{
  "n_layer": 8,
  "d_model": 128,
  "n_head": 2,
  "n_kv_head": 2,
  "head_dim": 64,
  "d_mlp": 384,
  "vocab_size": 2048,
  "activation": "silu",
  "norm": "layernorm",
  "norm_place": "pre",
  "norm_eps": 1e-05,
  "positions": "alibi",
  "qk_norm": false,
  "attn_scale": 0.125,
  "bias": "all",
  "tie_embeddings": true,
  "parallel_block": false,
  "init": "normal",
  "init_std_qkv": 0.0384,
  "init_std_o": 0.0,
  "init_std_up": 0.0384,
  "init_std_down": 0.0,
  "optimizer": "soap_variant",
  "lr": 0.0101,
  "beta1": 0.95,
  "beta2": 0.98,
  "weight_decay": 0.091,
  "lr_head": 0.00904,
  "warmup_steps": 200,
  "schedule": "wsd",
  "decay_fraction": 0.664,
  "decay_shape": "linear",
  "final_lr_fraction": 0.0,
  "batch_tokens": 65536,
  "seq_len": 512,
  "doc_mask": true,
  "train_tokens": 125500000,
  "steps": 1915,
  "dataset": "wikipedia_en"
}
Each number is 128 + 24 x the weight over the matrix's rms, rounded and kept within 0 to 255. Layers, rows and columns count from 0.

# layer 4 MLP down (transposed), 384x128, rms 0.182, rows 261-287, columns 0-127
[[116  90 128 125 131 122 152 126 102 143  86 101 123 120 146 111 149 148 142 141  74 126 116 160 155 105 140 115  93 108  89 154 116 111 150 139 108 157 132 146  86 122 139 126 151 117 137 105  76 168 154 135  95 154 132 116  94 145 137 128 114 148 108 110 119 151 119 118 116 111  91 111 144 109 153 122 114 145 104 127 138 122 100 115 113 129 154 136 134 141 147  99 115 174 118 114 152 132  90 117  96 191 187 140 141  86  77 131 155 132 152 147 124 166 157 111 145 133 154  94 117 105 129 128 150 156 104 154]
 [141 145 139 139 130 122  84 123 145  80 118 127 155 162 117 115 104 161  94 117 113 180 121 132 144 133 129 136 111 123 128 156 114  68 118 194 116 107 112 131 100 140 164 142 152 100 133 149 125 102 120 110 133 131 135 111 122 131 135  84 109  95 113 179 129 195 141 113 104 133 207  94 134 123 114 153 148  70 117 106 127 153  49 107 164 124 105 157 124 138  82  99 151 124 131 104 104 148 111 125 120 126 137 128 140 144 138 151 112 120 111 120 125 139 153 101 104 147 129 105 124  96 143 106 118 111 128  95]
 [115 117 141 133 123  98  72 135 120 151  89 104 125 157 160  98 100 130 164 168 111 127 105 146 130  96 106 111 141 140 143 147 136 104 136 117 118 114 128 157 124 143 123 188 134  99 124  89 124 150 153  97 104 121  83 170 146 141 165  84 123 119 195 165 185 121 130 118 148 183 137 169 166 158 118 147 146  95  99 130 152  98 100 142 121 117 115 129 114 109 128 150  76 106 173 112 131 196  78  58 117 128 107 125 159 133 133 122  93 116 141 154 116 102 124 136 135  97  96 158 157 120 131 114 119 148 115 202]
 [137 115 108 150 173 188 146 145 138 105 137  93 148 132 145 120 148 113 144 116 156 131  76 113  74 135 102 123 120 149 147 121 111 145 102 126 141 142  96 171 142  93 132 119 146 174 155 138 122 149 119 136 125 130 116 139 131 122 105 106 167 113 112 136 143 121 135 158 147 121 115 173 102 138 111  95 141 101 144 101 134 135 135 118  93 104  74  64 123 130 104 138 132  99  65 116 168 103 121 129 151 115 115 131 177 137 135 125 143 140 159 100 132 162 103 101 133 104 126 140 123 161 131 124 177 110 176 120]
 [ 96 135 136 129  90 133 200 126 143 140 147 141  87 155 111 133 103 107 103 138 112 166 185 147 110 169 122 117 101 123 110  92 133 138  86 147 104 157 133 139 147  86 115 148  75 125 127 108 114 131 123 137  83 113  97 107 132 144  94 157 136 121 129 106 121 137 129 125 119  93 106 130 123 134 135 199  79 166 130  84  98 122  98 160 107 155 135 132 145 130 139 126 169 136 140 135 130 139 138 140 140 119 112 124 144 149  75 147 153 141 111 111  97  89 135 146 122 137 103 125 121 131 131 156 142 120 157 135]
 [139 149  93 147 159 144 152 149 181 120 143 147 135 109 129  62 114 100 138 142 146  83 131 166 126 134 125 117 100 121 152 143  96 150  98  90 137 115  96  67 118 163 137 119 121  94 171 124 119 105 114  96 115  93 153 144 112 109 133 142 135 115 139 124 123 148 179 146 133 103 129 131 104 131 118 136  98 104 102 148  97  92  41  98 127  92 112 115 128 111 102 120 109 102 136 126 149 151 130 170 130 101 117 139 145 135 109 113 128 157  96 169 159  93 140 137 102 111 129  88 167 153 145 138 155 153 153 178]
 [135 158 127 156 113 169 130 138 114 151 111 121 147 149 161 112 152 104 128 146 131 170 126 146 100 115 126 110 136 130 136 145 138 115 117 132 120 131 109 118 112 117 143 151 148 151 100 146 158 129 119 148 117  93 109 125 114  98 146 119 127 153 107 142 117 164 115 158 153 144  98 146 137 135 129 182 140 102 138 122 114 138 127  86 101 104 125 129 152 130 124 106 121  84 141 126 131 131 130 134 106 129 134 149 130 140 153 119 169 124 118 114 139  97 167 135 127 145 118 114 136 116 148 150 143 117 129 121]
 [143 156 135 150 131  82 148 112 125  70 109 144 131 127 143 157 108 117 113 147 133 166  95 128 155 132 144 131 126  95 148 131  91 115 157 165 134 112 146 159 107 158 126  80 142 118 146 126 119 145 142 129 102 142 157  53 133 109 116 172 116 119 110 157 115 141 139 112 123 134  61 177 140 175 108 109 113 127 146 149  93 142 178 132  64 107  90 125 163 143 104 148 119 108 148 126 142 138 156 141 166 146 108 123 125 166 109 115 152  73 128 157 164 127 153 119  93 164 147 110 114 127 170 166 146 108  93  83]
 [111 170 149 132 149 136 156 159 114 124 119 151  79 110 122 149 118 120 108 120 111 135 152 143 166 118  99 117 133 142 165 147  87 138 105 148 144 150 166 147 165 172 115 119 125 155 104 105 118 136 103 140 130 105 140 114  99 123 148 171 132 128 130 119 145 124 139  79 102 143 137  71 125 132 131 176 127 113 147 145 128 117 113 113 118 108 127 164 158 133 107  95 153 112 131 152  93 138 108 104 114  73  74 141 127  96 127 144 132 159 122 128 132 110 122 148 122 144 122 121 112 151 161 124 128 106 112 127]
 [121 105 154 127 118 138 100 102 113 116 135 125 152 154 103 122 129 101 208 111 121 142 109 120 112 130 129 100 115 173 154 110 110  97 138 103 152 150 119  87 131 140 136 115 168  92 146 118 142 122  71 114 110 125 160 175 143 171 130 129 152 130 126 149 133  93 151  98 146  87 123 156 118 153  67 152 132 144 110 104 150 116 132 114 138 120 166 145 103 206 133 171 119 141 126 126 153 113 123 103 135 133 122 149  83 154 134 133 157 115  93 105 151 158 144 135 156 122 148 105  80 142 150 124 143 132 135  93]
 [104 139 152  92 120 121 113 119 162 183 128 145  83 118 172 104 122 110 106 109 110 112 168 110 118 129 115  93 130 115 116 144 131 165 122 152 134 122  63 128 116 107 128 151 116 126  93 156 146  91 128 116 114  66 137 137 121 155 102 150 115 136 140 127 154 133 121 123 118 111 154 107 121 128 130 179 100 149 123 131 133 127 121 109 123 133 123  83 136 155 125 150  91 103 111 157  91 130 120 122 127 104 141 174 151 100  78 102 113 145 144 191 105 129 115 110 117 107 127 143 154  97 129 115 141 157 137 152]
 [147 139 111 145 143 148 100 117  83 102 108 111 101 110 153 115 123 146 152 110  80 140 117 131 148 138 118 144 134 129 127 134 145 132 110 140 145  92 188 100 111 107 100 139 142 117 126 157  94  95 114 129 116 132 128 103 133 137 185  81 156 109  95 120 112 127  93 143  77 160 115 100 146 140 124 136  85 148 141 128 151 161  93 146 111 150 117 157 101 148 122 134 125 116 124 139 124 122 155 144 144 143 109 142 122 132 126 127 143  98 153 100 112 134 123 151  82 146 161 114 158  89 151 102 139 123  99 159]
 [177  96  99 158 148  65 109 153 175 168 134 125 156 109 107 174 111 112 149  90 145 146 161 132 155 127 133 129 155 109 140  74 121 145 149 137  91 132 116 156  89  86 129 139 117 167 157 113 129 107 127 139  73  96  85 133 139 137 109 148 139 145 109 130 146 159 122 171 129 147 137 146 139 112 152 119 150 126 130 122 133 135 208  87 110 130 118 125 153 178 179 128 112 148 137 151 113 146 127 117 115  95 142 136 101 142 190 196 190 115 143 149  78 130 129 122 158 104  89  81 126 113 144 138 141 151 105 129]
 [110 127 132 132 132 115 156 139 123 158 147 125  96 173 163 122 136  78 139 159 136 115 130  90 101 122 100 152  91  99 108 130 116 160 120 120 148  80 128 109 127 140 107 162 142 163 118 146 122 158 116 150 148 118  94  98 119 117 115  86  84 119 160 105 190 140 107 134 123 170 153 149 118 151 132 166 176 123 104 141  85 136 110 122 128 160 101 107 119 125 185 159 177 139 152 127 140 156 101 116  97  99 171  93 129 120 109 156  97 103  77 101 132  90 137 108  98  71 124 162 155 103  57 124 142 151 140 153]
 [134 155 162 134 172 158 132 143 125 128 111 101 120 170 129  96  99 104  96 100 159  87 108 114 119 142 106 103 129 106  88 126 130 118 147 142  95 116 141  89 148 135 149  99 115 123 131 159 139 138 102 117 143 118 107 154 175 137  92 121 135 142 166 136 119 107 134 146 128 130 157 106 154 100 163 138 143 133 118  61 135 122 122 140 133 108 146 155 131 115 121  83 180 118 100 131 125 136 117 111 129 129 154 107 142 148 161 129  96 104 122 174 144 128  93  72 130 108 117 147 153 109 114 110 144 109 146  88]
 [132 143 180 105 116 113 146 148 121 129 123  99 128  93 128 162  91 136 119 114  83  60 161 107  83 206 132 139 132 145 160 127 165 128 114 114 134 140 149 101  69 183 136 112 146 117 115 145 136 110 116 120 132  90 108 127 101 141 130 136 138 111 125 129 119 120 122 137 145 134 155 103 122 129 114 141 148 128 118 122 123 127  86 184 122 140 108 108 148 193 132 131 131 105 142 126 136 110 151 120 141 133 158 174 152 129  78 118 136 116 122  98 144 138 130 142 147 120 122  81 110 157 129 127  95 125 103 168]
 [120 117 152 147 138 130 148 123 142 112 128 136 119 104  93 110 140 150 146 152 145  95 116 106 138 113 130 125 131 100 147 101 137 130 109 159 147 122 141 155 163 127 113 117 142 135 127 160  84 153 152 134 155 109 150 144 102 111 105 190 118 118 141 102 108 106 142 131 140 120  76 126 120 133 130 143 128 147 139  94 133 155 115 153 124 110 110 117 118 129 135 128 136 132 137 180 154 175 117 124  97 109 125 110 173 111 124 138 145 115 103 134 113 140 139 114 145 129 119 129 165 126 163 156 130 132 112 131]
 [143 175 136 147 121 169 138 162 115 140  67 122 129 129 160 119 129 138  95 134 134 117 119 157 137 159 103 119 114 113 131 131 127  59 140 139 135 104 119 133  56  82 127 152 133 137 117 153 110  88 145  81 149 139 148 132 153 114 103 141 135 112 122 106 147 137 128  92 140 110 112 122 139 118 139 112 138 111 125 145 143 116 102 115 133  98 142 118 117 149 126 130 134 163 163 120 138 132 155 139 166 114 158 131 157 120  79 135 127 150  93 130 171 117 127 105 100 109 106 155 156 134 169 142 125 102 110 122]
 [106 106 131 126 120 136 126 146 120 109  95 124  89 130 110 137 188 132 108 134 123 152 104 127 116 136 126 151 133 127 123 105 151  91 123 109 181 126 107 106  94 139 107 128 118 109  98 154 142 116 109 145 153 129 128 132 108 142 156  89 168 117 115 139 151 151 162 123 173 158 122 174 162 140  92 152 111 113  95 119 133 124 127 172 161 144 110  94 135 102 121 137 110 137 114 136 122 123 145 119 115 157 145 163 106 104 138 139 159 128 107 136  98 117 146 136 141 133 128 108 150 125 142 140 155 149 124 166]
 [137 114 169 156 107 135 143  91  91 111 174  58 151 164 166 126 122 155 127 105 140 118 130 145  91 133 126 111 129 131  92  96 121 100 146 178 147 122 130 110 139  69 143 138 133 125 122 141 161 124 167  88 173 113 147 154 103 156 121 159 104  91 144  94  86 126 122 167 129 129 132 128 112 164 122  79 167 101 105 104 144 163 130 122 103 146 117  94 132 135 131 162 121 106 138 154 143 115 103 115 141 115  87 109 122 136 108 182 129 157 133 152 103 107 141 121  88  95 113 152  96 137 124 141 123 111 108 104]
 [120  93 145 116 121 112  88 174  85 166 105 176 162 141 113 135  78 167 122 169 138 129 115 149 139 140  84 140  77 119 148 157 113 148 163 166 129 149 109 120  96 142 136 110 111 114 108 163 143 125 110  96 101 171 110 105 133  97  86 137 127 121 129  97 118 105 113 156 189 163 170 101 157 127 108 141  91 127 109 150 135  93 149 171 132 141 126 106 126 153 163 116 136 150 107 106 164  95 123 110  88  60 151 156 143 119 146 126 160 146 162 117 153 154 129 106 139  72  96 143  94 148 112 201 122 101 137 152]
 [133 122 145 108 144 158 129  72 120  93 166 110 131 132 126 146  98 112 114 130 136 115 132 138 119 109 133 138 153 112 105 103 146 157 132 110 140 131 130 123 114 154 132 110 109  93 192 122 143 176 158 129 146 141 129  87  96 135 181 107 140 144 108 107  84 126 126 144 187  94 139 167 142 124 139 149 101  91 122 164 148 137 110 152 137 116 127 130 116 110 108 148 123 106 148  95 127  74 126 104 144 172 138 120 115 113 174  97 119 135 121 141  79 133 174 131 117 138 116 126 101 106 188 110 144 121 120 148]
 [140 110 171 124 135  90 128 171 147  92 143 125 141  89 149 131 113 134 137 123 142  95 152  97 104  96 134 119 117 115 122 103 130 107 118 109 153 169 114 107 152 122 122 114 146  80 150 133 153  59 116 109 103 113 163 103 117 111 172 146 149 123 133 170 114 132  88  69  51 131 125  59 116 147 153 138 131 146 113 133 146 111 129 125 176 167 164 161 124 155 129 129 118 121 108 108 104 114 103 120 162 151 156 103  93 122 160 115 132 118 112 130 159 169 114 134 180 127  52 156 153 101 124 141 119 131  97 100]
 [152 111 154 134 115 126 146  99 129 166 102 179 118 182 160  89 148 115 157 147 130 161 127 122 180 147 104 115 160 144 193 166 123 110  93 123 129 136  93  90 112 131 128 155 107 191 112 170 117  84  95 123 130  92 134 137  82 147 166 110 118 136 139 122 141 166 153 134 110 141 102 117 138 131 110 162 115 117 137 163 103  72 128 115 122 151 150 150 149 129 115 130 103 135 124 154  66 100 133 123 120 121 112 163  95  90 129 137 124 100 127 159 133 148  96 173 111 153 114 104 174 130 150 116 108 128 140 149]
 [103 184 126 154 106 129 155 127 109 125 120 175 147 192 181 114 123  73  75 134 126 162 135 107 118 119 162 129 168  90 122 142 107 142 126 162 102 166 108 167 161  95 137 164 121 125 157 131  86 135 109 122 139 123 141 144 119  93 143 169 107 133 112 121  97 118 149 119 143 157 144 163  99 103 135  96 119 106  87 115 129  76 166 169 126  99 124 159 128 151 110 157 138 139  93 154 119 103 108 118 135 116 162 136  94 132  83 135 169 176 129 150  91 153 159 131  75  89 115 134 113 118 147 169 125 158  96 126]
 [157 151 104 140 118 137 138  93  96 134 154 113 143 113 119  86 167 130 148 191 121 186 140 126 131 121 145 168 148 115 121 152 126 137 127 118 152 111 149 100 114 114 143 174 165 120 116 150 162 101 112 111 161  85  98 106 122 144 176 149 109 118 111 106 118 129 124 116 104 147 126 138 126 156 154 143 196 132 117 117 122 111  95  90 123 132 109  89 136 161  84 130 132 126 160 108 135 168 134 144 106 168 115 160 126 132 149 129  97 112 134 126 119 152 127 138 134 122 110 137 139  97 119 121 105 111 151 119]
 [117  94 128 151  88 100 104 119 119 113 112 171 113  92 109 176 137 131 111 100 127 133 123 109 156 164 126 117 144 103 129  73 100  93  96 124 105 146 133 146 163 123 145 153 151 113  80  83 122 127 126 140 108 123 115 113  99 125  77 141 121 154 101  92 145 131 136 108 134  84 125 126 164 122 112 102 108 113 148 118 121 184 165 112 144  58 138 181 108 108 112 110 181 142 135 146 117 137 164 100  68 111 100 153 143 126 178 111 183 121 103 132 151 168 135 123 169  86 142 144 113  81  95 123 112 120 103 139]]
# layer 4 MLP up, 384x128, rms 0.195, rows 262-288, columns 0-127
[[118 109 143  92 135 111 146 123 140 119 141 111  80 139 128 120  76  64 122 120 137  72 160 102 163 113 112 105 118 140 123 140 115 102 152 131 110  77 146 139 148 110 113 108 187 149 168 151 107 167 133  81  75 108 106 110 117  72 105 138 104 136 122 147 140 109 111 134 114  84 149 144 154 131 109  95  78 150 132 161 112  95 149 116 145 109 104 134 139 174 158 137 135 117 131 168 146 133 124 131 116 100 143 132 117  95  98 152 120 130 158 118 132  97  97 144 121 137 163  95 130 148 181 139 141 120 150  93]
 [124 114 163 124 142 181 167 177 202 131 136 141  65 148 127  98 141  97 107 142 127 117  93 140 119  99 156 171 105 106  90  98 101 117 164 115  90 104  78 103 138 133  92  86 106 160 126  86 123 106 182 164  98 100 122 102 116 200  92 172 124 161 131 106 173 115 163 128 169 159 133 150 157 140 101 104  89 148 128 141  97 111 160 159 135 114 142 142 123 104 100  97 125  97 110 146 115 129 113  93 117 119 124  97 108 143 154  58 127  79 139 158 120 135 159 134 100 145 121 132 205 137  83 135 169 145 165 158]
 [118 113 146 144  84 121 100 160 146 122 133 126 123 112 144 104 118 101 105 151 129 112 123  96 146 110 137 114 107 155 132 127 155 132 122 146  87 151 155 107 128 157 164 131 111 135 150 165 109  91 148 145 119 150  95 133  95 145 172 118  84 198 129  97 124 134 132 113 150 131 118 125 146 132 147 131 136 108 150 158 112 129 165  79 140 153  97 181  73 138 134 145 142 123 146 118 132 138 132 102  91 168  97 138 125 145 125 111 101 102 139 117  98  70 107 190 133  98 134 101 145 108 121 161 125 147 136 174]
 [147 141 119 133 132 180 151 132 100 132 138  81 170 143 116 121 121 109 135 145  96 139 117 100 124  95 179  99 140  81 145 105 140 100 106 102 140 140 140 120 170 126 158 172 110  53 143 147 129 133 119 143 119 122 140  95 124  85 138 123 170 123 125 104 136 114 125 124 134 137 126 129  99 146 151 145 124 141 154 134  99 138 177 143 164 119 147 146 134 173 135 127 150 108 111 149 135 143 100 128 101 128 140 127 129 125 156 154 113 133 131 124 105 172 122 137 104 161 136 145 103  81 149 113 161 136 122 115]
 [147 145 149 119 136 144 173  74 123 129 112 111 142 133 136 137 142 165 139 155 180 107 124 112 149 160 134 141  76 151 153 105 117 145  90 147 114 161 123 121  96 137 129 119 138 147 155 142 120 113 119 126 138  78 124 120 121 155 107 145 188 142 157 124 110 103 127  98 115 147 145 144 158  78 155 126 156  94 130 131 144 178 125 124 142 144 133 123 120 129 135 130 149 136  98 149 121 117 171 159  91 121 112 120 178 112 119 134 104 149 142  86 115 139  82 152 118 120 114 109 156 120 116  77 130 159 113 151]
 [ 86 151 117  90 125 121 135 122 118 117 195 142 121  71 118 129 164 136 173 122 122 117 108 115 119 106 137 148 130 125 157 103 135 130 145  90 117 135  84 113 126 125 124 122 118  88 161 128 117 148 133 140 119 145 151 174 118 131 103 170 122 128 170 109 143 121 134 113 118 139 123 142 122 141 153 140 131 145 121 127 133 120 119 152 167 135 113 110 154 146 135 120 106 120  71 137 102 114  96 128 146 164  85 108 109 130 165 154 152 117 151 115 104 152 126 118 154 130 117 150 146 134 135 155 108 142 150 120]
 [ 79 120 125 122 126 144 128 167 157 147 136 133 131 124 141  76 157 162 121  89 131 185  98 114 146 119 119 139 133 170 122 128 127 100 142 135 118 103  55 125 129 152  86 131  76 152 111 127 149 108 135 147 115 116 134 165  99 130 109 146 127 171 184  85 178 180 124 142 112  76 154 106 119 118 129 130 144 136  81 136  99 110 121 114 150  81 129 106 103 134 153 127 116 153 122 141 130 141 117  88 107 143 148 137  97 132 155 115 124 147 164 109 124 154 140 114 139 134 130  70 166 134 162 131 132 141 132  93]
 [119 130 109 127 124 171  81 122 109 108 125 140 110 133 132 163 142  94 116 139 125 126 155 128 154 129 109  98 101 115 114 123 145 139 138 110 144 138 172 178 172  93  88  95 168 149 101 110 125 134 127  94 147 118 133 116  95 138 146 139 143 139 147 178  96  72 145 160 137 132 135 156 116 137 114 126 111 130 142 155 139  90  94 106 127 142 129 105 140 141 157 108 110  80 135 144 107 120 146 121 155 132 109 100 128 139 106 120 156 174 167 117 111 141 161 134 136 126 140 120  62 127  90 162 130 143 126 128]
 [139 129  88 146 127 132 153 147 111 104 127 123 146 121 122 173 120 107  93 123 103 117 156 132 121  70 158 140 134 161 123 167 111 108 103 121 140 131 159 165 139 124 162  94 139 111 116 119 141 143 141 132 123 138 112 178 114 116 196  88 134 169  98 122 113 126 110 144 121 132 152 108 146 143 114 152 145 126 124 128 118 154 128 133 122  95 123 117 117 104 117 117 148 140 114 106 123 126 123 155 130  79 167  56 113  84 135 177 128 151 153 118 151 139 120 106 123 160 138 133 133 130 113 149 131 172  76 118]
 [124 107 117 101 113 134 120 167 123 137  97  96 141 112 122 152 171  70 178 122 105  83 129  92 146 117 113 133 142 106 162 106 117 101 127 121 152 126 175 119 137 100 127 169 115 113 175 146 138 199 146  81 115 142 148 105 151 128 156 110 143 104 106 127 132 142 116 102 123 118 129 100 169 145 132 158 116 140 112 109 169  81 124 131 149 124  92 118 136 139  89 130  96 125  90 132 125 129  82 137 154 155 133  96 100 114 147 158 127 110 118 114 129 167 139 120 134 157 141 116 129 131 102 107 171 121 132 162]
 [143 149 130 165 129 120 126 136 134 124 154 168 100 123 138 129 173 137 159 111  77 143 109 127 152  95 125 128 119 108 133  94 137  96 136 120 128 134 133 134 132 145 138 119  99  77 118 124 131 147 116 132 128 184 118  88 171 111 123 150 145 165 120 129 156  90 131 147 170 153 106 130  87 133 148 113 110 134 132 170 130 146 120 119 128 124 156 114 134 139 114  91 117 135 157 107 157 107 100 147  81 137 149 146 102 115 110 149 149  90 126 137 178 162 163 125 102 112 125 129 100 132 119  84 136 131 162 116]
 [ 87 138 168 115 116 174 112 146 158 105 143 142 146  99 175 145 181 119 121 132 133 165 117 161 108 150 105  81 148 151 100  90 133  75 146 119 153 154 143 127 103 122 146  95  95 155 132 112 137 152  91 104 137 139 120 140 142 127 138 210 116 134 165 112 134 125 170 135 116 144 124 145 115  87 164 159 100 131 103 117 157  70 162 178 160 113 137 132  92 118 151  93  72 141 145 150 122 166 134 165 144 150  90  85 161 136 143 139 100 135 113 135 122 149 137 163  65 114 145 119 170 133  95 129 112 139 122 116]
 [111  77 151 113 140 130 120 123 167 131 165 107  87  99 160  81 129 131 121  95 150 133 161 127 174 128 136 137  83 135 137 133  99 154 112 164 130 128 116 134 141 184 156 150 146 114 148  83  99 132 134 126 166 108 146 208 152  86 133 134 109 130 128 115 145 129 135 129 100 118 178 109 105  58 114 151 134 134 164 177 135 151 111 157 148 100 145 121  75 153 126 173 129 167 112 128 107 159 198  96  97 153  74  98 131 162 139 127 121 150 126 140 156  80 172 171 128  92 147  90  82 117 142  87 140 147 157 164]
 [139 127 103  83 125 111 115 144 176  88 161 172 118 132  89 126 160 156 127 127 141 157 135 112 113 129 159 125 114 169 155 119 117 139 109 119 135 157 126 115 117 102 128 118 113 129  81 145 124 152 131 151 140 135 148 158 120 131  95 119 113  86 145 112 122 131 172 130  96  81 110  87 107 210 104 102 117 135 102 170 108 125 161 126 115 159 127 120 148 171 117 128 179 105 136 157 133 161 149 134 174 117 117 120 143 102 146 107 160 150 114 101 101 135 129 136 149 159 162 118  74 117 135 141 155 149 141 175]
 [121 131 132 119 141 123 144 154 183 136  98 136 107 140 165  89 133 157 118 187 166 151 139 135 149 129 133 109 102 153 134 114 123 117 144 127 135 130 154 134 122 137 134  98 107 125 138 124  83 148 111 134 159  90 153 141 149 116 122 121 111 139 101 102 157 102 104 115 121 131 148 137 141 115 135  58 130 166 155 127 129 133 137 129 115 146 151 125 102 123 125 140  82 139 125 120 120 113 151 155  99 132 137  80 101 131 171 132 137 159  58 134  91 128 114 140 129 124 127 115 124 154 132 108 111 143 102 125]
 [111 116 166  95 118 124 141  75 146 150 119 104 152 153 151 114 106  76 126 127 118 127 147 150 108 148 128 131 150 130 116 179 110 116 125 169 165 151 139 109 112 116 130 111 110 106 116 138 160 165 140 125 106 117 175 136 128 132 167  86 155 143 121 151 139 174 132 132 150 162 128 136 123 138 109 120 157 128 117 167 126 107 173 162 120 128 131 144 114  91 140 127 127 143 126 107 123 128 135 158 141 161 142 125  84 109 112 111  85 135 122 140 103 136 144 186 104 131 133 124  79 134  99 103 153  86 144 141]
 [159 113 172 133 164 137 155 159  98 104 102 123 105 112 103 109 136 157 148 141 143 118  74  99 137 107 125 174 121 137 124 124  99  60 152 101 138 171 107 105 133 127 121 130 147 171 149 132 129 147 120 111 123 124 140 125  95 133 100 138 103 145 134 113 134 152 106 142 153 114 164 131 101 141 117 124 140 165 128  89  70 119  86 120 138 151 100 160 167 134 111 127 167 156 121 157  91 129 119 121 163 109 129 111  98 110 137 102 143  73 111  87 140 116 129 101 124 122 162 128 151 139 120 139 145 130 159 150]
 [ 99 149 160  97 147 100 130 122 142  96 153 147 125 124 134 121 103 111 186 101 112 114 122 140  94  80 143 125 129 122 130 120 149 140 141 109 130 116 137 107 159 143 130  93  66 142 167 119 108 151 135 134 122 149 105 129 133  61  78 136 127  88 168 119 116 142 146 147 118 138 129 128 106 126 153 111 146 126  64 146  69 148 135 159 142 120 135 123 139 165 133 110 150 124 113 139  94 115 100  90 138 146 114 165 132 141 184 165 129  85 104 140 134  99 108 103 121 129 186  47 120 102 133  96 142 138 172 144]
 [105 150 144 132  87  96 101 105 152 127 144 130 154 110  92 123 127 114 138 142 149 115  66 136 132 127 119 158  86 139 125  97 163 147 105 182  78 115 129 132 124 145 101 154 150 109 152  76 111 112 120 123 109 147 143 141 136 160 109 116 140 142 106 146 128 104  92 122 124 173 116 135  93 108  97 104  86 141 118 167 109 115 116 170 124 140 131 135 116 197 109 163 120 141 137 173 108 158 139 114 157 128 147 110  99 126 157 155  85 134 121 132 131 115 145 119 155 138 160 115 143 106 116 155 165 142 146 122]
 [155  93 106  94  82 193 129 115 114 120  88 152 124 131 112 131 159 105  83  56 126  81  92  92 147 159 166 140 139 101 135  41 159 125 101 145 109 153 149 129 126 115 157 117 126 118 144 163  94 179 117 166 159 153 111 155 168  97 133 113 160 139  98 151 137 156 186 166 124 134 146 152 110  99  98 107 149 109 176 116  53 100 177 143 120 110 156 113 120 117 126 102  61 150  93 155 124  86 141 104 165 115 132 144 130 166 151 118 120 134 165 152  83 174 145 129  97 140 146 150 183 101  91 157 126 166 139  75]
 [140 138 133 168 142 129 116 106 150  97 150 128 115 116 151 126 147 201 129 128 159 136 121 101 114 182 146 147 127 143 161 161 119 126  97 119 135 124  98 102 109 129 110 116 136 140 105 140  95 128  97 148 133 184  69 108 153 125 147 159 151 143 102 116 135  86 123 157 126 133 100 169 127 117 101 100 151 191 115  96 136 130 151 141  93 120 129 141 155 138 119 120 115 117 129 133 151  80 145 175  84 101 118 101 117  94  99 128 127 144 126 127 110 152 115 126 135 187 169 135 131 123 141 136 142 151 141 121]
 [128 160 144 138 144 117  93 132 103 129 125  92 135 119 114 113 129 155 155 132 123  97 132 100 117 139 131 142 156  72 119  87  94 139 139 119 107  93 145 204 134  87 100 163  74 150 118 160 141 138 153  86 167 116  82 143 185  95 131 107 141 107  83 160 203 101  82 139 105 121 153 124 119 108 138 146 150 149 141 110 110 137 116 143 162 158 178 101 154 115 117 122 144 138 136  91 152 167 116 153 110 127 136 113 134 108 141 157 172 152 118 149 146  80 143 168 117 147 101 149 170  97 156 112 137 130 115 111]
 [157 155 129 143 130 102 121 159 121 148 130 130 158 127 103 145 112  89 113  74 150 108 100  96  80 148 131 151  90 127 101 131 140 148 122 139 153 124 125 168 146 160 164 147 110 120 124 130 145 172 135 135 142 146  86  87 154 152 143 116 121 129 103 111 139 123 119 169 127  94 130 132 131 127  91 110 150 135 191 105 127 103 134 118 122 139 145 112 102 131 147 128 114 148 114  94 117 142 178 167 138 100 138 104 128 129 118 150 141 154 117 107 124 150 105 167 145  99 107 113 167 136 103 149 112 139 128 104]
 [131 155 113 147 163 107 119 111 121 129 110 145 105 134  96 136 174 113 117 165 155 117 105 112 151 124  99 117 121 149 122 119 166 142 141 101 148 103 119 153 110 164 180 118 186 151 124  94 104  85  95  90 140 112  91 106 134 103 149 129 135 128 110 100 118 133 185 119 113 145 113 131 140 118 169 135 140 114 150 110 116 169 151 133 108  88 134 173 143 130 112 124 138 128 125  98 175 116  88 119 119 120 148 141 122 145 149 153 121  79 112 107 102 132 164 168 160  77 124 164 126 119 112 115 131 114 109 115]
 [ 73 141 114 128  98 116 107  69 154 118 129 171 123 150 144 169 154 112 126 130 157 145 148 117 166 121 144 126 163 139 135  89 163 102 112 136 177 104 133 141 119 133 103  91 122 127  94 156 115 163  99 154 145 147 113 169 120 167 116 153 147 130 123 122 145 110  97 157  95 122 125 128  99 107 147 167 123 143 129 142  91 145 125 146 130 126 149 110  92 110 157 119 141 125  93 142 158 116 133 130 150 118 149 127 183 158 117 186 127 133  95 125  75 127 122 159 118  94 128 122 141 116 158  80 125  95 130 128]
 [ 80 160 149 106 132 134 189 119 142 152  97 104 113 142 110 114 169 116 173  97 132 151 122 138 119 123 205 137 154 138 131 117 118  95 135 123 121 106 103 117 144 167  91 126  73 144 179 110 113 123 177 155 103 148 125 147 114 112 118 104 105 125 146 158 135  93  99 129 142 145 160  98 119 175 125 114 118 149 109 158  88 135 149 123 176 142  75 109 159 125 128 149  74 100  70  70 135 119 150 138 102 101 123 124 123 123  80 100 138 166 180 140 145  95 122 162  83 117  89 109 154 137 128 157 134 176 134 112]
 [112 119 163 122 114 126 181 128 131 136 158 106 176  92 147 133 109 171 155 108 138  81 116 132 125 127 139 128 141 131 150 129 131 161 126 146 129 107 122 113 111 124 131 121 125 156 173 141 165  86 140 115 134 141  96 170 119 137  99 118 162 149 118 125 128  99 157 152 121 185 161 109  66 110 139 145 147 129 160 143 160 115  97 158  97 106 123 159  58 141 135 139 140 138 125 141 109 121 109  96 122 195 140  99 117 131 136 155  93 114 185 132 118  58  91 143 129  91 126  89 115 165 127 127 149 118  97 132]]